config.toml
num_hidden_layers = 15
hidden_size = 384
intermediate_size = 1536
norm_place = "pre"
init_std_o = 0.00468
init_std_up = 0.0257
init_out_by_depth = true
warmup_steps = 33
dataset = "wikipedia_en"
Each number is 128 + 24 x the weight over its row's rms, rounded and kept within 0 to 255. Layers, rows and columns count from 0. The size above them is the row's rms in percent of the matrix's.

# layer 6 MLP down (transposed), 1536x384, rms 0.106, rows 259-275, columns 288-383
size [ 98  85 100 123  97 103  89  69  94  73  99 110  77 113 106  90  94]
[[144 133 137 104 144 115 115 182 108 133 118 117 108 100 122 113  85 114 139 102  96  92 106 103 112 108 122 106 147 105  90 131 144  97 153 129 156 130 168 156 152 119 105 101 116 132 145 108 105 104 125 133 153 125 111 158 156 102 149 138 122 108 133 119 141 136 128 103 124 149 152  98 125 131 165 126 129 127 141 151 151 103 164 136 100 118 141 153 129 153 112 164 149 115  73 103]
 [129 114 147  94 134  99 146 104 154 100 142 115 102 127 120 101 134 129 104 122 147 147 132  96 143 161 118 140 171 152 162 155 138  70 128 127 141 123 157 125 121 162 142 100  96  85 120 127 170 141 157 141 150 110  74 131 156 113 205 139 120 109 129 139 143 111 146  83 118 134  98 178 157  96 100 117 141 152 100 107 120 116 119 131 105 121  80 189 145 105 152 144 166 128  82 142]
 [109 134 140 204 107 120 149 122 159  98 119 138 104 120 140 130 128 167  86 122 113 119 106 125 121 132 141 182 206 131 117 147 147  69 133 133 106 130 124 152 130  77 125  86 148 131 157 152  99 104 155 124 129  99 125 159  68 130 147 138 124 109 155  89 157  84 157 103 120 132 101 195 153 109 154 135 150 142 155 155 116 107 115 124 145 107 140 128 106 106 108 152 152 112  96 133]
 [138 141  70 116 142 105 149 153  86 117 138  81 124 118 117 149 103 137  85 138 111 127 116 100 157 111 132 105 146 104 106 125 122  89 168 129  95 143 106 161 135 141 111 169 150 169 146 166  87 130  92 161 124 130 115  83 141 101  97 122 112 104 116 117 127 143 157 133 114 150 169 123 105 111  73 149 127 140 126 147 110 122 125 153  87 114 123 125 116 136 112 161 106 150 127 104]
 [158 118 128 142 142 136 150 108 116 141 130 120 156 172 135 110 149 139 158  95 160 144 117 118 191 102 121 143 114 125 121 168  98 108 132 120 125 109 131 134 126 134 141 147 114 108 132 136 134 135 119 184 148 127 172 119 125 108 194 121 133 112 175 169 168 131  90 103 150 133 153 105 167 134 114 102 139  97  85 156 152 162 131 142 161 116 111 115 107 113 115 121 139  91 153 111]
 [147 106 146  90 112 109 115  37 129 163 124 155 138 156 111 141 109 121 177 111  72 151 110 150 106 114 116 128 143 100 114 139 112 132 129 112 118 144 140 101 112 152 122 145 112 109 145 131 119 157  99 180 146  59 110 149 138 129  91 204 128 124 136 131 124 117 125 156 118 142 104 110 128 137 132 110 120 148 112 108 169 148 130 118 127 116  65 149 133 134  90 116 124 148 111 123]
 [165 165  98 119 155 130  77 175  90 148  90 141 138 120 144 146 116  79 122 108 125   0  98 122 119 130 114 147 112 140 141 131  64 109 136 111 171 124 124 104 135 152 100 164 146 156 142 125 116 178 151 110 150 146 128 118 150 130 143 130 154 109 135 113  94 102 128 158 102 144 142 112 141 142 110  92 111 139 139 121 129 158 151 160 138 109 120 153 100 109 118 155 152 133 179 154]
 [ 93 102 136 115 142 158 123 136 134 128 140 143 141 108 129 143  89 150 146 101 157 113 121 177 141 108 218 130 151 107 110 184 140 136 105 147 135 145 124 140 110 138 171 101 115 114 156 126 121  98 135 151 111 116 112 123 121 137 110 112 112 154 109 162  85 140 105 143  97 163 138  90 164 110 163 139 137 133 156 129 107 173 151 163 152 151 151 152 146 115 132  65 137  97 111 112]
 [141 137 161 144  91  92  84 116 141 145 162 104 133 117 136  79 141 141 156 112 131 183 108 129 117 130 139 124 120 121 118 137 142 115 159 124 169 131 111 138 166 126 101 112 104 112 150 137 129 132 133 108 138 143 139 114 115 145 115 197 155 114 101 133 184 135 124 109 143 106 116 108 125 159 153 155 116 118 108 134 136 160 131 122  89 114 117  74 121 149  98 114 138 131 173  96]
 [113 137 140 116 123 130 131 158 100 133  91 186 167 102 126 139 136 136 107 140 153 138 132 115 142 111 154 119 157  68 135 133 117 140 123  82 170 160  87 138 110 109 130 135 134 155 105 149 134 161  97 140 124 141 103 162  85 144 135 128 114 172  99 157 142 130 109 105 114 102 108 139 141 101 148 120 118 128 141 131  85 154 172 151 131 102 128 127 120 126 116 156 135 139 126  95]
 [115 130 135  89  96 111 162 160 137 118 105  94 131 111 138 114 116 114 118 146 131  57 113 173 126 156 159 114  78 137 148 107 129 156  81 152 140 133  88 153 104 128 114 113 147 170 133  91 124 143 105 134 151 124 124 139 111 127 108 156 155 109 142 125 164 144 118 123 129 148 151 106 115 108 120 119 107 128 114 122 138 138  85 162 121 127 108 136 103 144 131 107 115 137 162  99]
 [118 158  86  92 116 130 130  67 112 105 148 144 134 175  81 171 101  97 181 124 122  91 122 143 108 139 112 175 129 156 152 121 105 123 155 119 110 149 136 124 150 145 164  95 146 117 114 136 155 142 161 151 115 126 146 139  99 152 128 160 134 148  94 124 102  91 138 105 131 146 152 186 152 178 145 164 112 152 134 121 118 164 134 118 127 147  92 146 136 117 104 133 118 142 141 137]
 [132 147 127 113 125 139 104  76 113 158  75 140 120 118 115 105 116  82 140 110 139  95 159 130 104  75 137  97 114  83  95 117  76 133 122 128 140  76 107 109 124 110 118 134 118  80 114 155 112 144 121 112 160 109 142  96 109 131 135 133 146 113 138 132 148  83 162 121 127 153  81 123 125 102 133 135 153 158 153 106 158  91 139 142 121 147 148 106 141 162 105 150 130 136 134 148]
 [164 154 130  96 142 102 159 116 133 143 156 130 139 132 133 164 110 127 149 113 117  90 134 132 158 133 102 130 119 156 117 129  91 137 101 142 135 126 152 145  99 116  82 121 156 155  94 149 109 115 109 111 138 155 123 120 105 199 117 125 131 105 157 150 106 123 146 143 146  92  80 142 158 119 110 143 145 113 134 137 168  87 145 117 112 134 111 108 114 122  91  99  84 117 107  87]
 [110 149 112  84 140  93 110 100 127 164  93 128 152  87 149 161 134 104 155 134 179 173 129  89 117 170 148 139  94 161 124 143 123 140 115 132 119 123 105 138 112 147 137  99  75  93 137 161 125 128  77 130 132 140 137 142 141 141 143 135 137 143 118 113 122 143 138 150 124 150  79 118 148 114 141 146 143 149 144 115 120 125 137  96 119 140  79 167 131 150 127 120 128 124 133 102]
 [139 147 151 124  88  99 142 175 104 138 125 124 118 104 117 155 109 127 110 144 109 143 149  73 137 130 142 123 117 102 147 115 122 158 182 144 145 120  88  94 138 153 140 125 124 104 134  98 134 121 141 116 140 136 136 157 123 120  93 132 103 139 129 133  96 126 139 126 106 118 139 133 125 114 133 130 141 125 163 116 162 163 133 146 157 155 137  89 158 126 158 141 152 118 105 118]
 [ 62 157 123 120 142 149 149 127 101 147 151 128 124 150 145 165  96 149 143 134 116 109 176 149 115  84 137 152 133 136 151 133  73 162 125 170 113 136 111 106 102 148 151 154 145 176 123 137 101 123 115 144 132 142 128 116 127 125 154 145 124 153 132 201 130 133 100 125 125 123 132 152 114  85  85 131 144 151 119 143 124  83 164 129 144 126 130 133 109 105 141 119 103  89 124 147]]
# layer 6 MLP up, 1536x384, rms 0.121, rows 260-275, columns 288-383
size [ 88  93  98 107  92  90  85 100  84  97 111  92 114  99 107 101]
[[179 121 160 134 141 141 129 105 125 132 152 113 125 153 145 164 115 155 150 155 123 143 118 108  97  89 120  78 143 110 127 103 111 120 146 114 160 121 125 134 123 132 120  87 142 126 129 115 127 113 119 159  99 124 100 135 111 146 126 160 100 140 156  98 115 144 170 100 111 123 116 131 159 108 136 147 115 113 139 153 114 118 151 104 158 129  82 142 154 113 130  84 125 109 141 121]
 [112 156 103 101 119  90 156  69 170 141 100 149 142 100 158 134 161  91  82 158 130 148 156 130 151 147  84 123 120 142 140 133  72 126 107 145 121 109 155 119 125 162 112 115 138 136 170 167 153 133 160 127 145 110 106 133 162 147  76 127 108 129  82 131 127 156 167 178 118  84 166 125 132 144 158 116 128 116 160  77 155 132 120  82 143 105 145 148  84 137 161 101 117 156 137 133]
 [ 89 125 130 150  87 108 126 110 120 120 182 112 139 131 150  83 148 173 117 114 114 132 145 126 140 150 116 129 127 172  75 152 123 140 117  98  87 139 107 103 134 116 103 128 190 157 151 113 133 115 138 116 100 161 124  98 150 130 143 164 116 106 156 128 125  90 129 116  88 175 134 120 163 170 134 154 114 128 144 162 150 123 135 105 127 102 131 143 126 161 135 115 130 146 148  91]
 [131 141 103 114 144 106 121 141 101 147 174 148 153  95 129 132 111 142 184 112 126 167 132 161 102 150 121 109 167 107 137  85 127 162 124 114 132 124 152 118 155 102 108 132 118 166 131 121 180 137 132 106 111 110 115 131 167 122 124 115 144 146 137 128 162 147 159 163 161 127 138  79 136 150 142 153  73  79  92 123 174 116  91 128 114 115 146 105 127 157 127 157 143  86 115 117]
 [135  97 169 112 114  90  87  88 103 153 121 136 131 142 129 100  99 164  95  78 108 146 117 117  94 169 148 140 115  99  70 129 142 154  96 114 130 113  77 108 105 138 105 154 131  81  78 134 114 134 123 132 132 152 132  72 151 133 105 107 107 128 111 147 178 152 110 176  89 160 132 140 119 140 146 147 175 141  96 137 155 140 129 122 105 148 143 120 118 140 112 128 138 126 128  88]
 [168 174 147 134 127 118 134 143 159 184 127 119 122 126 146 127 113 162 103 114 152 106 119 126 143 156  88 141 158 100 142 127 106 167 140  80 134 157 136 146 150 156 155 159 150 167 129 123 122 111 146  94 123  81  94 147 133 119 105 130 125 120 135  96 124  98 135 164 163 155 130 175 122 168 157 144 113 150 145 138 128 114 138 114 119  93 119 119 135  89 132 141 146 128 145 116]
 [104 147 146  94 122 117 193 154 140 101 144 141  96 121  73 146 148 127 125 146 149  70 136 144  92 102 136 100  95 165 141  83 119  93 126 127 132 113 136 124 118  94  90 130  93 124 123 144 125 123 130 166  82 136 119 105 102 155 120 142 109 150 114  81 163 134  64 144 156 113 106 150 170  98 103 126  94 110 157 109 110 135 143 123 140 101 174 105 145 100 109  86 145 120 112 115]
 [218 184 150 156 122 110 147 112 105 155 108 178 124 167 140  68 148 135 149 113 152 148 134 104 142 128 124 152 105 112 122 101 106 132 152 155  95 114 135 115 144 114 171  95 161 128 118 137 146 145 132 100 138 147 156 145 136 146 151 123  90 129 121 173  77 117 108 130 156 125 115 157 121  82 125  82 112  80 129 121 146 150 104 114 142 159 130 112 147 105  73 155 117 184 137 126]
 [144 102 138  88 127  61 127 141 125 146 165 121 157 154 104  95 142 121 155 139 115  95 139 109 122  49  99 136 112 160 140 118 132  97 105 166 132 110  82  93 166 118  70 153 114 125 152 110 147 152 107  97 157 110 106 188 124 165 137 139 108 148 125 128 187 108 143 109 116 139 135 131 166  78 149 151 124 126  97 122 115 137  98 142 154 151 132 106 139 110 159 118 175 150 107 109]
 [111 156 121 109 112 114 130 127 103 137 172  98 150 127 108 144 161 154 122 139 178 124 144 127 149 116 138 111 134 169 145  84 130 167 117 109 145 119  77 124 132  88 103 128 130 123 162 105 152 125 137 129 128 156  86  83 134 121 122 168  86 175 150 110 131 132 110 146 104 151 155  76 130 120 142 159 133 113 133 159  93 107 146 120 146 122 123 120 151 137 144  97 115 117 150 132]
 [135 116  62 123 105 106 151 157 101 155 110 108 103 119 112 128 121 106 132 113 135 159 147 107  81 130 128 124 143 105 124 122 133 119 147 116 127 125 148 150 175 141  84 119  82 134 111 157 169 116 135 162 145 121 115 159 117 140 146 185 132 135 129 102 104 125 149 147 106 117 127 152 108 105 150 146  81  90 144 137 154 135 155 103 157 102 107 110 127 127 176 143 170 117 166 141]
 [136  84 150 137 139 146 178 165 130 124 126 150 131 124 129 115 157 138 146 117 162 128 149 129 118 118 123 196 154 140 133 120 114 118 133 128  89 145 136 155  86  83 117 126 152 141 121 142 150 151 115 113 139 101 152 155 117 130 102 112  97 132 136 126 125  96 114 114 113 139 165 152 107 150 118  91 147 156 124 165 135  99 142 129 120 143  91 163 145 140 140 110 123 127  92 165]
 [141  97 164 126 111 147 131 112 152 147 103 164 137 121 125 164 149 173 130 109 153 140 139 152 156 139 140 124 153 139 161 134  61  88 135 154 124 106  88 152 101 111 119 143 143 133 140 129 117 114 106 124 136 147 164 151  90 127 108 132 142 137  70 117 161 169 125  79 116  98 129 166 164 128 163  87 147  96 123 148 147 128 144 157 161 131 123 125 158 111 110 166  83 155 127 150]
 [127 152 168 122 134 109 129  95 129 118 113 106  92 125 133 131 105  94 119  86 149 115 153 104 125 133  78 138 146 139  78 121 117 105 132 106 146 118 129 138 139 119 126 148 123  91 124  86 149 152 122 141 157 129 118 120  92 156  70 116 120 140 126 109 139  83 122 121 141 136 123 139 140 128 100 140 113 149 112 151  96  78 116 132 119 145 137 136 125 151  77 138 139 159 102 108]
 [148 128 159  79 146  75 134 140 107 112 127 131 119 114 146 122 131 102 131 137  96 110 124  98 153 112 147 138  81 122 169  86  91 115 182 126 126 117 132  84 100 123 127 125 138 128 142 125 157 132 154 119  80 126 118  90 185  84 129 152  93 151 136 118 153 182 125  76 107 130 149 122 113 107  97 154 136  97 156 137 138 113 114 107  98 128 148 144 127  99 152 142 156 113 132 141]
 [106 131 139 144 122 146 130 123  95 131 163 107 130 146 156 104 126 138 113  83 138 145 128 139 147 114 107 106 178  88 124 115 134 120 165 132  85 130 102 127 159 125 113 153 108 150  85  90 141 114 143 102 151 112 136 111 132  93 137 109 160 143 127 139 114 132 133 123 112 116 159 168 143 124 101 121 118 132 107 154 154 144 100  92 101 160 126 120  88 143 142 106 126 123  93 161]]